{
  "num_hidden_layers": 22,
  "hidden_size": 128,
  "num_attention_heads": 4,
  "num_key_value_heads": 4,
  "head_dim": 32,
  "intermediate_size": 512,
  "vocab_size": 582,
  "hidden_act": "tanh_gelu",
  "norm": "layernorm",
  "norm_place": "pre",
  "norm_eps": 1e-06,
  "positions": "learned",
  "qk_norm": false,
  "attn_scale": 0.177,
  "bias": "all",
  "tie_word_embeddings": true,
  "parallel_block": false,
  "init": "normal",
  "init_std_qkv": 0.0143,
  "init_std_o": 0.00215,
  "init_std_up": 0.0143,
  "init_std_down": 0.00215,
  "optimizer": "laprop",
  "learning_rate": 0.00246,
  "lr_mult_qkv": 0.7,
  "beta1": 0.9,
  "beta2": 0.98,
  "lr_head": 0.0103,
  "max_grad_norm": 1.0,
  "warmup_steps": 391,
  "schedule": "wsd",
  "decay_fraction": 0.733,
  "decay_shape": "square",
  "final_lr_fraction": 0.0,
  "batch_tokens": 65536,
  "max_seq_len": 256,
  "doc_mask": true,
  "train_tokens": 303400000,
  "max_steps": 4630,
  "dataset": "wikipedia_en"
}
Each number is 128 + 24 x the weight over the matrix's rms, rounded and kept within 0 to 255. Layers, rows and columns count from 0. Numbers have three digits each.

# up: layer 16 MLP up, 512x128, rms 0.0377, rows 141-193, columns 0-127
# down: layer 16 MLP down (transposed), 512x128, rms 0.0346, rows 141-192, columns 0-127
up141:126128128126128128129129128127127129127128130130125128127129127129130129127126129130128127128127129127129128127128125128128128127128127127126129128128129127130128127129128128127129130127127125130126129127128129128130128130128129128130126127128126129129129127124126128128129127127129125127130128127128128126129124129127127127128128128126127126128129131129128130127129127127131129128127
down141:128128128129132128126127129129126129132128128127132129128130129126128128128129127127128128128126128128130128127127131128127128127129128129128127128129127128129127127129127127129126127127129127130128126129128125127128129128127128128129130128128128129127126129129128126130128127131129128128126127129127127128129128131131127127127128127128128127126128126130131125126126129128130128126130
up142:183203093111094122125103048128071126115139215074146146121168103071162169132159178071043170138084187159078120207093189144189120137130153172122115108167153056073137120157182066213196142193039149123196111126211221139156087119129035096152108117100090182144042120141108086142147112030105091004099129126111132218210089035086066194142142080154116111095000077109151070134124205255171181180118
down142:120160093175206089191066159126184138237218107174144077085140070153041064166131157120209086116147113162076104137100095120049158091145153151160138201041122113176061170145063146137119083095156118116145185114085146133186089177085130109069084185202167155121166130057166050108181110123151156127126109050150000083129049156176153021099169127073070183119207150182100133189165032132110138181173
up143:129128127128129128130129129128129128128129127128128127130128126130129127128129127127125127128129127129129129128130129127126128128129129129127129128129126128131128132128127126128125127128128129127129128126128128127129130128128127129128126130128132129129128129130128130127128129128126129128127127129128126129129129127129129129127129130129127127127130127129127130125127130127128131128129
down143:129128127129126128126127126128129127129130126129127127129125128128128129129128130126129127127128128130125128126130130126130126128128130127128130128127129127126130128129129126130131131128129128129128127128130130130128129127128129128129129130130129128128128128132127126127128128127127129127129128126129129128127128127129129127127129128129129129130127128129129127129130124127128130130130
up144:127127129126130127128127130126128129125129127128127127130128125129127128129127131128127128129129126129131130130127126129128129128126128129129130129129128127130129132131129125128129128124128130128129129129127129129129129129128129130128127128128127129129129130128127128129131129129130129129129130130129128129128128129130129129126126127127126129127127127128126132128130129128129128130128
down144:129129131129128128129126127129129127130131127127131127127126130128128128130128129129128127130128129127125127127129130127129128128129127128129128129127127127128127127128129129129128129129131128129129129128129128129126129129128128127129130128126130130129128129129126127127129129129127129126128126128129129129128127127127126129129131128127127131126126127129129128129126127130130129127129
up145:128129128127130127128130127127127130128131129131129125129128128127129126128127128127127126126128129128130127128126126127128126125129125128128129128128127130129128127129127125128131128126127127130128128126126128129130127131130130127130126128128128128128128125127126129126126129129127126128126127126126128128130124128129128129128127129127124129129127129128128129128128130125129129129129
down145:131126130128128130128126128127127129130126128130129128128128126127129129130128126127130129125126125128127127127128129126129128130127129129127129126129129129130128129129129127131128128129127127127128127132128125127128128127127125129127129128128130128129126129131127126130129128128129131127127127129131130129128128130129129130129130127130128130125128128130127129127125125130131127127127
up146:135125073154134093096162198155167170094228087170057085008123070089137242069095099113089027227075000155214208107087017238150232064141201124056103120133084218124192096108046138111075173093181161106180175231165198161141212170103114089155092157132070247095080053221103014214113146134198065081145078122139226140155054130053224049000097197029062152108122175200208177133076178199013123174096
down146:070179116172173115162005122070207228119057140161082152156163147098135164127151046049084096128000005130097082234209122121043133027234147065176088052055137101112084089107105151073032038162050105098184140195186096114167071201207152093173038248169190144103134089138158113067071135255170022140154170109115009129152090153047175139218127224065102161229194240085100233164109255127100207136178
up147:128128126126127128128127127122127127134128127129129125129126125126125129130127127126129128126128127128129129125128126127126124126129128125128127128126127129128127129127128128130129127127128128127130128125127127128127127127128126128129127131128128128128127128128126130125125126129127129129127128125128127127128126127130127129126128128129125129128129128128126124127126128127128128128130
down147:127127129128127128127128126128129127122128128127128130127126128129128127128126128128130128125128127128123126128128128127129127130130129130129129126126128129130127128127130128133127130127129125128128126128128130127127128127126128130129128127128128128129128129130127127129128130128125127126129126127130127129128131128125127128126127127129129128128126127127126129129129127129126127130127
up148:154155106106195118150066229255034141077203086064202184076056108103077151091076150191190074126201129164165138044147127142160211105083136070072146085097130116103238207193044059186162152177218059076209138136139102059075201149113159134099109206128116118219107123029036144086160142083179116202200139074123177140229043022086227073106168177224099162191135093129095174181066041123159114021110
down148:097068120054104094183135055199148029167077178148124034098218137139144155135172071110111082068087196172065076198124092179147093113140099198192052128112146050174062101090152159138131152110082093097108178141074181139104135123163214142151104097042169045070198164077117104183130192113067155051133166175101212181139142210177026158183156114079207168115152147098125192064099255169118155178154
up149:129126127125127126127124127127127129127129128127127126129125127128126129127128129125127127128124126128129128128127126128127127127127129128128130127129126125131128131129129126129126129125127128126128128129126129127129127128129128129127124129129129129129127126127126128126126129127129127128128128127129127129128127125129129129126127127127127127127127128128126127126130127127130128130126
down149:126129128128129126125128127129129127128128126126130126127128128129127128128128129128128127127128127130126125128128127127130128127130128129126130127128127128127127127129128126129129128127129128129127129128130129127128127126128128129127129128130129130131127129131126124129129128126126128127130128129128127127128127128128126126129130129127127128126126128126128129128128128128129128127130
up150:169130147125140192188157149175051117122128078163056228248092135102167052158043174110232116202138071137121165158189076216071224198069201255171075095137140076166013129193148124131090066074000163193139148058042112000136122122118178072064203138028154124086147030086227207138188113080178089218171138173115170060226197116112166075079127039122046176072117098076025086099089182176000134158096
down150:200133204129177155105000135172151018140150035172067083104188047153105105188216120215235189161109223149044076195172227082218110097179098045009056255171132135132188060048146024089133109249239029162067252045125136150083112155162098164139074155135118101017142085037065142085069181145194172106084164093049027072157112056184105146117108165068068140095202199247142138246151000096123088156103
up151:129130127130128127130131127129129128127127127126127128128130127128128129128130126126126128128131127128128127127129130127127128129129128129128128127126126130128129127125126126130127126132127131128128127125127127127127129128126127128127128127127130128129128127131129131126130127128125130126128127129128128127128126126128127130130129129131127128127129127128126127127126130128128130127128
down151:128125127129125130128126127126131125127127127132127128129127127128127128129127129125131128128127129128126127127129129125129128128126127126131128129126129127127129128125128129128127130126127127127128128128127129130129130127127128127127127128129128127126129129129128128125127129128129129130127128126129130125124129127129128128127127127128130129130128128126126128130131124127128128128127
up152:127129127130127127128130127128128128128126129128127129127129130129130129128128127127128129128129129128127128128129129126127128128128128125126125128127129128126129126125126129126128126128128127129126128129128125127127129129128128127126130126127127126127129129126129127127127127129126128130128128128128127128127127129126127126128130128129128126128129128127129127128125129128127128125128
down152:129126127128128129129128130126126128131128130130127128129130128127128128128128126127127128130127129126129131128128128128127128129127129129130128129129129127128129128126127128127127126131127128129127127127128127129128129127129128127128128128126127126125129127128128130130126126129128128129127128128127127128128129130127128128128125128129129127129130128128128127127127129125127129129128
up153:130127129129127128129127129127130129130129127129130127128127126125125131131129128129128130129132129128130127126128129128129127128129127128130126128127128131128128126127128131131130127130127128128130129129127127128128128127128127127129125128127129128128128127131127128127125126130126129129128129126129128127129127127128126130128127128131125131129128129129127127126127128128129129128130
down153:130126130128124130128127129128128127126126129129126129128128130130127127130126126129129128126127128129126127128127128127129130129128128129129129126126129127129128129128129128130127132126128127126129127130128129125127129128128128130129128127127128128127128129129129128129128129128127129127127128127129129129126128128129129128127129127128129128128128127127126129129133126130126128130126
up154:127128128127125128129127127128127127130126127128125128128126128127126127128128128126127126129126128127127128125131127127126128127128128126129127127127128126128126127125130128128129129128129127128128128129130128128127126126127127128128127128126128126127127128128126127127125125130127128127127129126128128127126128128127127127128126126126127127128127125126129124127126126127127127128128
down154:128130128126128126126129128129130128129128127126126130127127128131128128127127129129126128127128126129128129129126125129126127128128129129125128127126129126129127128128127128128128129127128126127129127128127129128126127129129128129129127127126127128127128127128129128128127125129128127127128129126128126129129128128127127127128128128128127127128129126127128128129128131129125128130126
up155:108127081107082112136155219069117171087018051092198046013172077237090150158070112190035176155111158152145223168121066171122099038102157111125145103129148119022135133111090090019203211115178121145171110160155195096045026225118161092168108093058159057158134234166175096134129103144096183216074091047144124249094126161067170129255123126255122163087178078164158178099158112158069146145049
down155:117109156134170209156227094207230026000132132078127160206083087123125155093125158171181069153128103169091111102193134088127048159217034148201090157132247080088149244067202139100183197156095081168113159191206087083000142067097154069063163077103087255020065139069089159107093169119065169133156222136121131081153168070149160129111067227072148113100146162118072118105090153133105080078161
up156:126131128131129127128128129129127131128128129129130127127130129130132129126129127127127129128129129128129128129128131128128128129129128127126129130130127131127130128128126130127128126127128128132126128125127126128130130128130129131128126126130129128129130128128130129128127130129126127128130128128130128128131128130129128127129131130131126125129129129128129130127127131128130129127128
down156:129125128130126130130128128126127128133129128131129126128131129126129126129128126126130127130128129130128129127130130126131127128127128128128127128129130128128129129127127127129127126130127127128127127129128125131129128125128128128129130130130126127126125129130127127127128128129131130129127126129127129127126129128127130127128126127129129128128128127129129128127128126126130129127129
up157:130125128128128129131129128127128128126129130129127129127127127128127127128126129128127126126129129128129128126127126128128124127129128127125127127126130128128127126127126128129129127130126125127126129129130127126128128130128128125129126127126127128128127126127126127127127127129126126129128127126128127127127125126127127129128126127128126128128127130129128128126127128126128128130128
down157:128127129127129128125127130127127126131127128127128131127129128128127128129126124128127127126127127127127129128129128128125128127126130127131128128126128128129129126129126126130128127127127127130128126127128127126127128127127129129127128127126128125128127128129128128129127125129126126128127126126128127129127127131132126125126129126128130127128130125129128126127129126128128126128130
up158:127129129129128129129128128131127130130129131131131129128127133130128128127127129127127126128126128129127127126130129129128128127130128128129128128129127126127127126126129131127129129129128125131127129129131128129128127127130130129129129126128128127127128127127126127128122130131127126130129128128129128129128129130126128126129128127127128127129127128127128126127128127128128127130128
down158:129128127125127125126131128128126128130127127127126130126130126129130127128126126129126127126128126129129131129127125128128127127126132129126128126126130126129128126128125127129126125129127126128126127129126126127128126126130127129129129129128125127128127126129129126128129123129130127129127128127127128127129128131128128126131130129129128126128129126129127127127127130127127128127128
up159:128144197051105229128172136145179155126110000160095090113053092055188073155061223075156108207109075161109104154247161179158152155159150153189126063164151129158117164110119117145000123129086197173087183212120119140110087171012131128104093137157158196076133192064184141060103228181137104179067187128174052129130160114174086163122078072103115065099108181115194186092083193112119013134104
down159:104081222116149164115171080144141137255140194220052108131193143126214166188132121129130096122122127122104099134188141152160081051140114182162154150114071067119113075117157114044121223243104055124192120123226166137049131139125134149114126006158124029099178082157114167006173164099085059114135093104097044120149114169151122029092129113089090082155089185073176131149092139194061160126176
up160:127131128130127128128129127131129128128126128128130130127129131128129128127128126126127128129128127127126127127129131127128130129129127128129125127128127127127129125125128131127126126130129127129128128128128127127128128126128127129126130126128130126127129129130128127128122129129125128127128127129129127129127130130126128125129130127129129126127128126126128127128127128128127129128128
down160:128126127127125127128130128128127127130127129128124128128128126129130128127129127127129127130128128128130132127127126127129127126126129126128128128128130126127129128127125128127127128130126128126126128127127127130129127126130128128130128128127126127126127126126129130127127127128130128130127130127126128126127128128127129127131126128128129127130129128127126128129128128126126129130127
up161:127129128124129127127128128127127130127128128129130125126130129126129126127127127128127126127125129129129125128126126127128127126128126126128128128128128130128129127130125126126127127126128125129128128125126127126128128128129129128129127127127128128127127125127126128125126129125127127126125125128125128128129125129128127126127127129127128129127126128127126128127130128125127128124126
down161:130127128131128129130127128128125129126127129129128129128128128126130128128127127126131128124127127128129128128129128128129127128127127129127129126130130128128127129127129127130128128130126129126128129129128126127130129128129126128128129130128125129127127127129130125131130130128130130130128127130128129129129129129127130131129129128130127130126128130130128129128127126130129128127129
up162:128126128129129129131129128130128129125130130129130128128129129129130128128127127127126127126130128127129127126127128128129127126129125129126127129127129127128128125126126130130127125130126125131127128127129126128129128129130128126129126127127127127130128123129127129126127128128127125130127126127128127127129126127128126130130126129127125127129129130130128130125124128127129129129129
down162:128126128127127129125128128125127128135127127129128128128131127127127127129126126127125127127127127129127128128129131127128128127126129127128128129125130128129129128129126127130127129127128127128127125129129126127129128126126129128129129128130128128127125129131128127128127126129130130128126128126127129127127127129134129124124130127129130129128129125131128128126129124127129128126129
up163:125128126128127125126127127126127127124125127128128124127129126128129128126128126126129128127126127127128125129126127126128128128126127127127127128128127128128129127129126125126125126125127130128126128126125127127129128127126128129127128126128128128128128127125128127127127127125127127126128127128127128127129126128128127126127128128128127127127127128124126128126129128127129124125125
down163:127127127129128130130126128127127127127128129130129127127130129126129126128129128126129127128127130127128128127129131128129128128128125128128127129130128127126127130125128128126125128130128126128127128128128128129128129126128127127127129128130127129128127128128127127127129131127129128128127128130126129126128128128127127130128126127128127128126127128128129128128128128128130128126129
up164:128128129124127126127127127126126128131129127128126125129127127126125128129127129126130126128126127128129127127128126128127127125127128126130128129127128128128127129129129129128129128125129130128130128128128128129127126126128128128129129129128127127128127127128126128127126127129128128129126129128126127127128127128128127127127125128126128130129127126125127127126129127126127127127128
down164:129130129128128126127129127129127128123128128127129130125127127129127127128126129129126128126128128127125127129126129130129127129129127130128129126127128129127125128126131128129128129129129128128129129129128128129127128130127127131128128127128126131128128128129128127129131128129125129127128128128129127129129128127127127129127129128130126128126127129128128130128127129131127128128127
up165:128129127130126128129129127130129127134126128130130130127127130128128128128129125127129128127128128127127126125129129126126128128128130127129125128127127129127127125124129129127128127131128127130127126127130127127127127127129128126128127128126130127127128127129128128126121128130126128129126127127128127128126127128127126128129130129127128129129130127126130124128127127128127127125128
down165:127128128126125127127130127128128128127126128129124129127129125129129128126129127128127129126128126129128130128126125128127127127126129128129129126127129126128130127129125129129127129129127126126127127129127128127129126127128128128128125128128125125126128125130130127128127126127130128128127129126127128127128130127128128127128127129129130126130129128127125128127129129126125129129126
up166:128130127128130127128130128129126130126128129130131126127129130128130127126128127127127127127126128129129127128126129128127129128127126128128128129129126130127129128130125127127130127127127128131127127126127127127128128129130129127128128127128128128127128126128129129126126131128127128127128127129126128129129126129129128127129127129127126130130127128127127130129129129127128128127128
down166:130126129128126128130126127126127129128127128130128127128128126127128127129129126127129128127127128126128128126129128127129128128125127126130128127128129129128128128128127129130126127130127127127127128129127126129128127126128125128128128129128125127127127127129129126127130128127132130128127127129129130127129129128129129129128129128129128129127127128129127129127125125128129128126128
up167:129129129126129126127126126127129128129127127128128127129127129126126128128128128125127129127129126126128129127129131128127130128128128129131127129129127127126128128125129128130130127127127130127130127130128125128127127129128127127128127128128128127128129127131127128129125128130127129128126129127129128130127130128127129130129129127128126127128126125127127127129127129126127128129128
down167:128128127127123127130128128127130127130127129128126128127126127130128127128127127127127126130129129127127127128129124127129130128128128129128129127126129127128128128127128128128127129128129128126128131128128130128127127127127127130128129126128129129129128128129127128127129127126127129128128127128129129128127126127124129128131130128128128129130128128127128129129127127127126127129126
up168:129127127131127128129129128129129126127128129128126129128129128129130129127128128128127128128129129128127129127129130127129128128129128128126128127127129128128128127127127128128126128132127128126126129129128127127128130129128129128126129127128128128129128128126129127127129127128127127129129128127129127127128128126127129128129130128130129125128129130129128127127127128129129128127128
down168:126126126128130129126128129125128126131128128128128128129130127127127127127128127126127127128126127128128128128128129126125127128127129127128126130127128127127129128128126126125127126127127127129127127127128129127128129127128129127127128128128128126129128128129127128129125127127127127128128127129127126126126127129129126125126126127127130126128129127127129125127129128126128127129129
up169:127130128128129130129129128130128129129128128130130128129129131127130128128128128130128128128129128129128128129126128129128130128128128129130128128130128129128128129129128129128130130126128126128130128125129130129128128130130129129129129128129127127128128129128129129127128130128130129129128128129127130129129128130129129128129128128127128130129128128130128132131129128128128129127129
down169:129127130129129128129127126129127130129127128130127128129127127129130128127128128129129130128127127129129129128129128128128129128126128127129128127129129128130129128130128130130127129130128128126128128130127126128129127128128127127129128128126126129128126128128129128130130129127132129128128126128130127129129130127127129129129130128128128130128127128130127128128126128129129128126127
up170:195107033108141104030103092093172025053126198095255061137136176070177083025074208246047235138171196255149138204102112175066082165159144102212141061163065060103084114186254164098168033202118070148026138094191071178184224153094246185000209140216136206114173255129255096073134119089067197087102129092145140145111102184205202035193049129132058123148103000082120231058168108153095224039004
down170:122058095031142114143084108000135112174091131052139076065255255148188111053135111142088145133097130130133119050130142125088085126171154100066101000197091156125089133152114139158255051177155108223227162244103140211246075157132195163252143199249039146040194104143155152122090143165079238189045134150028106186146081123185103083162150169088115037166052222000150065193158034000130095134160
up171:125128128128126127129129127131127130125127128128125127127128129130130128126127128128126126128125128129128126127127128126127128127127129126128128128128128127130128129128126127126127127127128126129126128127128128127128128127130129129126126126127129128129128126127128128125127129127128125128129127128127127129129127128127128124128129129126129125128129128127128129126129126127128128126126
down171:129128127128129127126128127128127128134129127128128127129129128127128128127128129125129128127127127130128128127128129128127126127127127128126128127129128127126128128127127126129128127131127128128125127128127126128129127128128128127128129130129127127126126127130128125131128126127128129130128127129127126128127128128129127126128128128128128128125127127129129127127127129126128131126129
up172:128128126130126129130128127129127126130127129130128127128127129129128130128127128128130130127128129127128129127130130127127128126129128126128127128129127129128126129125129131128128129129129127130126128125128129129128128127130129129130129129128128128128129129127129129127124128130128127130130129125130128129129128127129127128128130128130127127128130129127128126128126128129130128129131
down172:127128128127128128127130127128128128132128128129127129129131126128129127126130128130129130128128126131129130128128130128128128130129131130128127127128130130130129128128128128133127129128128125128126126130128127130130127126129130130129127128130128128129127128131127127130127127129129127127129128127129127129129129128126128127129126129129129127129129126130128128128128132127128129130127
up173:130126128130128128131126130129129128128130128130129128128128127128129130128128127128128128128129128128130128127130128128128127127128127129128127128129127127130128128127128130130127129130126126128128128128128128128129127129129129127128125128127129128129127126129129128126128127129128127129127127126131130127129126126128126130129129127130126127129130129130129128125126128129131128128128
down173:128127129128127129126128128127130128130127128128129127129131129129127128129129128128128128127127127131128127127128130127129129128129130128127127128127130128128128128131128127131127130126130126127129126130129130127128127127127129128130128128130128128128128129132129126128127127128130129127127129128128130126128127128133128125126129128129130128129130126129129127127132127130129129128128
up174:128127129126128129127127128128127128129128129128126129128126128128126128129126129127128127129127128128127128126128127129128127127128129127129128128127128126127127127127129129129131129127128126129128128131129127127127126128129128128128127127126126128127128129128125126130127129130128128130128129127128127129128130129127128127127126127126128128128127127128128127128128126128127127130128
down174:128130129126127125127129128128127127130128128124127129126127128128127128128126127129125127128129127126127128129126125130127127127128129130127129126126127127128127126128127127127128126127127128128127128127128126126126126127129128128128128127125128127128128128127127129128127124129126127127128127126127126129129127129126128126129129127128127126127128127127129127127125129128126127127128
up175:126128127129127126128127129130128130125127127127127126128129129128130129127128127127127128127127127127128128129126127126128128127126129126127128129130128128129129130128127127127123126123127129127126127128127126128128128129129129128126126127127129127128128126127130127125129128126130127129126128129128127128128128127129129127129128128127129127129129128125128131126128127128129127124126
down175:127127128129129129128128127126128129132130127130129126128129129128126128128128129128128127130127129129128128128128131127129128128128125129130128131130128128126128129129128128128128128132130128127127129129128128129129127128128129126128129129127126130128127127130127126132129130126129130129127127130126128127128128124129128127126127129128127129126128129129129129128128128128128129127130
up176:127130128128128126126127127127127131130130127128130124129129128127128128128130127128128129127129128129129128129127126128128129127128128127129129129130126130126128129128128128129127128122129130128129127126126128129129127128129128129128126131128128127128128129129130130127128128129129130128127128130127127129130128127129128128127127129129129129128131127127127131128128129128128129125131
down176:128126130129125129128127126127127128126128127129128126129126128127127126128126128129128129128128127129126127128128129126131128128128126129129128125128127129126127128127131128129128130130127126127128129128128128128128127128126126127130126130127128130128127127128127127128130130126128130125128127128127128128127130124126129129127128127130126129127126130128126129129127127128128128127126
up177:128127128131127129128128127128130127128129129127126129128129127127129130130127128129129130128130130126128129127128129127129127128128127128128127127127130129127128125126129130130128128131127127127128129129129126129128128129128129126126129127128126128128127128128128127128130126129129128129129130125130130127127127126127128130130130127130127127129128129131129129129126128129128129129128
down177:126126128128130130129128129126130128131127131129129128129132128128127128129129127128129130131128128129128127129127129128126130130129129129129126130129128129131129130128129127127129128126128128128129127130129129128128128129128128129128128127126130128128127129127129131130125129129128127129127128129128128128127128129130127127126128127128130128129130127127129128128130129129129128129127
up178:125130127126129127126129126129127127129127129129128127126128130129130127127127127128128128127127128127127126125127129126126128127127128126127125129127127130125128127124126128124131126125128126130128127124127127127126126125128127127128126128128127127128129128128127129126126129128125128128128126129127126129128126130127126128129129129126127127129128128127128127130127128126126127125127
down178:128128127127125127128128126128126129129127129130127128128129126126129127127127126125130128127127128127129130127129126130127125128127128128128127125128128127128130128127126129130126127129125128127127128129126124129128127127127126129127128129129126126124127126127129127128127126129132129127126126126129128128128130130126129127129127129129130128128126128129127128126125129126127130127126
up179:127129129127130126128129129127129131126130128129129126127130127130131128126129128127126127128128127129129127129128129128128129128129128129126130130129128128130131130130126127126127126126128128130128130128126126127130131128129129131127126127129130129129130128128128129128130129128127127127128127130128128128130128130128129129128131131129127126127128129129127131126129130126129129126127
down179:129128126130127129128127128128126128130129128129130127128128129126129127130128127125129126129127129128129128127130130126130127128127128128126129127129130126126128128127128125127129127129127129130128129129129126129129130126127126128128131130130127128127126128130127126128129129128127130128127127130127129127127126129128129127128128127129128129129127128128131126127128124127130130127130
up180:129130128129127128128126127126129127132125127127129129129127128126126130128129127126128130128126128127128131128130129128127128129129128129131127127127127128127127129127129128129128128130128131126129128129127127127127128127125126128127130129129128126128128131129129127129125127130127131126129130126130129128125131129127129129128129126132126128126126124126127124128127129128127128129128
down180:128127128128127127131128128129131125127128128127126128129125128131128127128127128130128126130128129128127129127126126126129129128128128128128128130126127128129127128126128129129128129126130126127129130128128131129128127128129128129128128125125128128128131128127128130124127128127126126126129128127129128128128128128124127128129126126126127126130128128125126129131129129127125127132126
up181:235131143086125196129075205211048083120154048185195176158171118062153094070203084084059085172165151154213166207092047197100215082132091223212086074179094057194217157146081129200120193135106028140219156029051240171131110140145104104146072160040102142133048166116232040112085158139105084069138117000195069107065131085111003154131106203139056015184062124085220174209139210181199135153037
down181:190089132117188101134068255079089084066199058099033135082042199073120108101165140189151145172164081127172064095026125174092083121112148136196067127173177149255187128098087157212200109196126251129105083122168095152045128173166230027158145138173149149175012149105143134067149157099137078146064132015083075092234147159025115062180107093174144139210121255064060165071065175151021229082154
up182:128127128128129127128126129129126130128130130130131126128128128128129128127128128127127128125128128127129127129126128130128127126128130128127130131131127129127128129129127130129127127124126128130128127128127126128129127130130130128129126129128129129128128126127129128128128130128130127129126127128128127129131129127129128130129127129127127129129129130127129131126128128128129127127128
down182:128127129128127128129129126127128128131128126129130127127129127128127127129127127130126127128128127129127128129128128127131128128127126129129127128127128129127127127130128127130127126130129127128127128129128126126129125125126127128128129129129126128129126128131128126129130127126129129127126127129126130127128128126129128127126131127129127128127128128130128129127127127128129127125130
up183:128127127129126127129129128129127127124128130127126127127129127128129129127128126127127129127129129127127127126127129126127126127128127128124127127126127129127129126126125128129125126129126127128126127126125126126127128127127128126127126125127128128127127125126128129126129127127126126129127126127128127127129125127127126128130129128130127127128130129127127127125124128127127126125126
down183:127125126128127131128127129125126127131127127130129128128131127126126127128128127126128128128126128128127127128128130127127128129127127129129126130128129129128129128128128127127126128128127127128128127128128127128130129127128129127126128129129128126127128130130128128130126128128129129129127128128127128126126129129131129126125127127129129128129129127129128128127131126127129127127128
up184:144100170060097110088116057143224124174111081220146131101154122137086134128150142148203130090081130126149069142038081119158170142138071104184185101156141112099113224191196148137084076148160120108148071091052128010043235131162147154055067142114137247159117103088083118143090161102129098144168130096118134095135156051130139105065191135094157154102159076102043101150126118217186093222070
down184:135176143153085173108150056113068114054191185065108068147056124146152138162225099115076129108201103128057142120175180128121114075133157136098151139092039084152092136102103099137127085119192115154138153080183125133163151103125128166131170133175122022133097123131142155122149121095076156126152182082097132147127112240094159167199102138154119111160102109185107163161158144129113113082123
up185:128126127128127128128124128124128126128126126128129128128125126129126127127128127125126128126126126126128130128127127127126125127128129126126128128130129125128127130129129127128126129126127128127127127127129127128130126127128126129128125130130128129128128127127128127128127127126129127128129129126129126127128128127130128127126128127128128126128128129127129125126125125127130128129127
down185:127129129129131126128129128129129129131132129126131127129127131129128129127127130129127126128130130130127126129131129128131128128132128130127129130127127130129128128130128127130128129127132126131128128126130129129127128127128130130128130128129128128130127129131126128128128128127128127128129128129127128129127130127127128127127128129127127127128128127129130129129129129127128128129130
up186:126128128126130127126125128127126128128129128130132126127127128126127126127127127126128127125127128128129126128127127130127126125129128127128128130130126128127127127128128129127129126123127126130128126126127126127129127129130129128130125128127128128127128126128127127127124129128128126128126127127127128128128128129129127128129127128127125129128127129127129129127128128127129125128128
down186:129128130128127127131130127128128130129128128128128128127129127128129126129128126130129127128130127129129130127129127127131129128128129128127128126128130129129128128130128128130127128129129128127128128131128125127128126125127127130129129128130125128129126129131129127129131128128130130127127127129128131128130128128128129128128132128131129128127128127130128129128126127129130128126129
up187:129127127128129128129129129130128126125129129129130127128127128127125128130129128127127127127132129130129128127128127130127128127129128130130128128126126129127128127125126128128131126129126128130129127125126128128126127128127129127131126127127128129127127128129126128127128129128126129130127128129128129129127127128129126131129126128129124131125128127129126127128127130127128127129129
down187:130128130127124129128128128129129127128127127130127130128127127128130127129127128130130129128128127129129129127130128127128128130127130128130128127125131127130129127128128131130127130126128129126129129132128128127130128127129129129129129128128127128129130129131130129126129127130131130127127128125131131127129129129129130128129133127130130129130128127129126129128128125130129129127128
up188:127129129127130128128129129126129129131129129130127126128128127129130128127128129127128127129129127129129130128130127128127126128129128129127131130129128129131130131130129127129130129128129131130128130127128128130131129130129128130130126130130129129129130130129127129129129127129128128129130129129128127129129129129129129129127130129128128127128130128129128129129128129127130130130127
down188:128127128129127127127126128127128127129129128127131127127126129127128129129128128126127127128128128129127126126130128126131126129130129130126130127129128127128127128127128126128128129127129127129128127128128127130126129127127127129128129128129129129128126128130126126126127129130127128127128128128129128128128127128127128129129127128128127129127127128128130129127126126128129129128129
up189:127127129129129127128129128128129128126131127129128127130128127129129128128129129129125128129128127128129130129128128128129128128128127131128130127130128127131129131130129126128127129127127130128129129128126129130129130129129129129129126130130129129128128129129129129128131129128129128129129129130128128129130127127129129129128128128128127129127128128130127131129129130129128131130129
down189:127127129129129129127126126128128128130129126129130126130127129127128128130128130128128129130127127129128126127128130124128129128129128127125128127127128128127127129130129127128131129127129128129129128129129127129127129128128127127128129128128130129129126128129126127128127129127127130128128127127129129128126126128129128128129129128128127131128127128128128128127127126128130129126127
up190:127131129129129128127132128129129130128128128130126128127129129130129129128128129129127129130130128128127129126129129127128129130129129130128128128127128130128130128127127127128131129128128128129128129127126128129128129129129129129129127127128127128128129130128126129128130129129126128129129129129129128128129128129127128129129131129128127127128128128130127128129128129127128132128128
down190:129126127128127130128126128128127127129126129130128130128127129126129129129130127126130128129126128127129128127128127127127128129127129129127128128128128126129130129127128128126127128128127128128128129129126127128128130129127128127127129129127129128127128129127128129127126127130129128129127127128130127128128128130127129128129126128128129129129128129126129126127127128128127129128126
up191:060111204075021153071119136194106018061121136114203115098053085098096155099185176205045213063078212194103124139162050124250154036115067123168127098199094108030154083252102019050182032096150211127116231132170023139000029110092173218150202087197183178098154081088138000180122083106057076229135180112110153235165172090225255201096177092141067168182126138142202132151146112228102178195205
down191:127089187128223033140091040158000171255000189122053130241118155134115030020056148120222197027135211130094182243078125104131127001195082147131103217099135167112226143150198115130024072080187155000139043205125255091102159073055154177186176214110166101123046192023064172127184227122000107003234128099196057184178162040107105235124121183176114140032079108153146133167040065122096123228225
up192:126129128129128126127127130126128128125126127129128125127130125128129129128130126127129129129128128129130127130129128127128129128127125128128128129129127128129130129129127128127125127126128130129127128128126128128130130126127127130127128127129129128128129129126130127128127127127128128127130128128129130127128127129129127127127131128130127127127128127127126129128127131129130127126127
down192:127127127130127130130125129127128127127129129128129125129129130126129126128129128128129127131127129128128128126128131126130128128128127127127127128130129127126126130125128127128127128128129126128129125128127128130128129126127127126130129128129127129126127128129127127126128130128128129127127128129127129127128127129126129130128125128128126128128127128128128127128129126128129129128128
up193:130129128131130127127129129128130128130127129128130128126130129127129129128130126127129130128131130129128128128130130126128126129131127128127127129127128131125129126127125130129128126132127129130127127126126125127128128128128128128128129127127129128128129128129129129126127127129125128130127127128130128128129128128128126129129131130132126127128129127129128126128125131128128128125128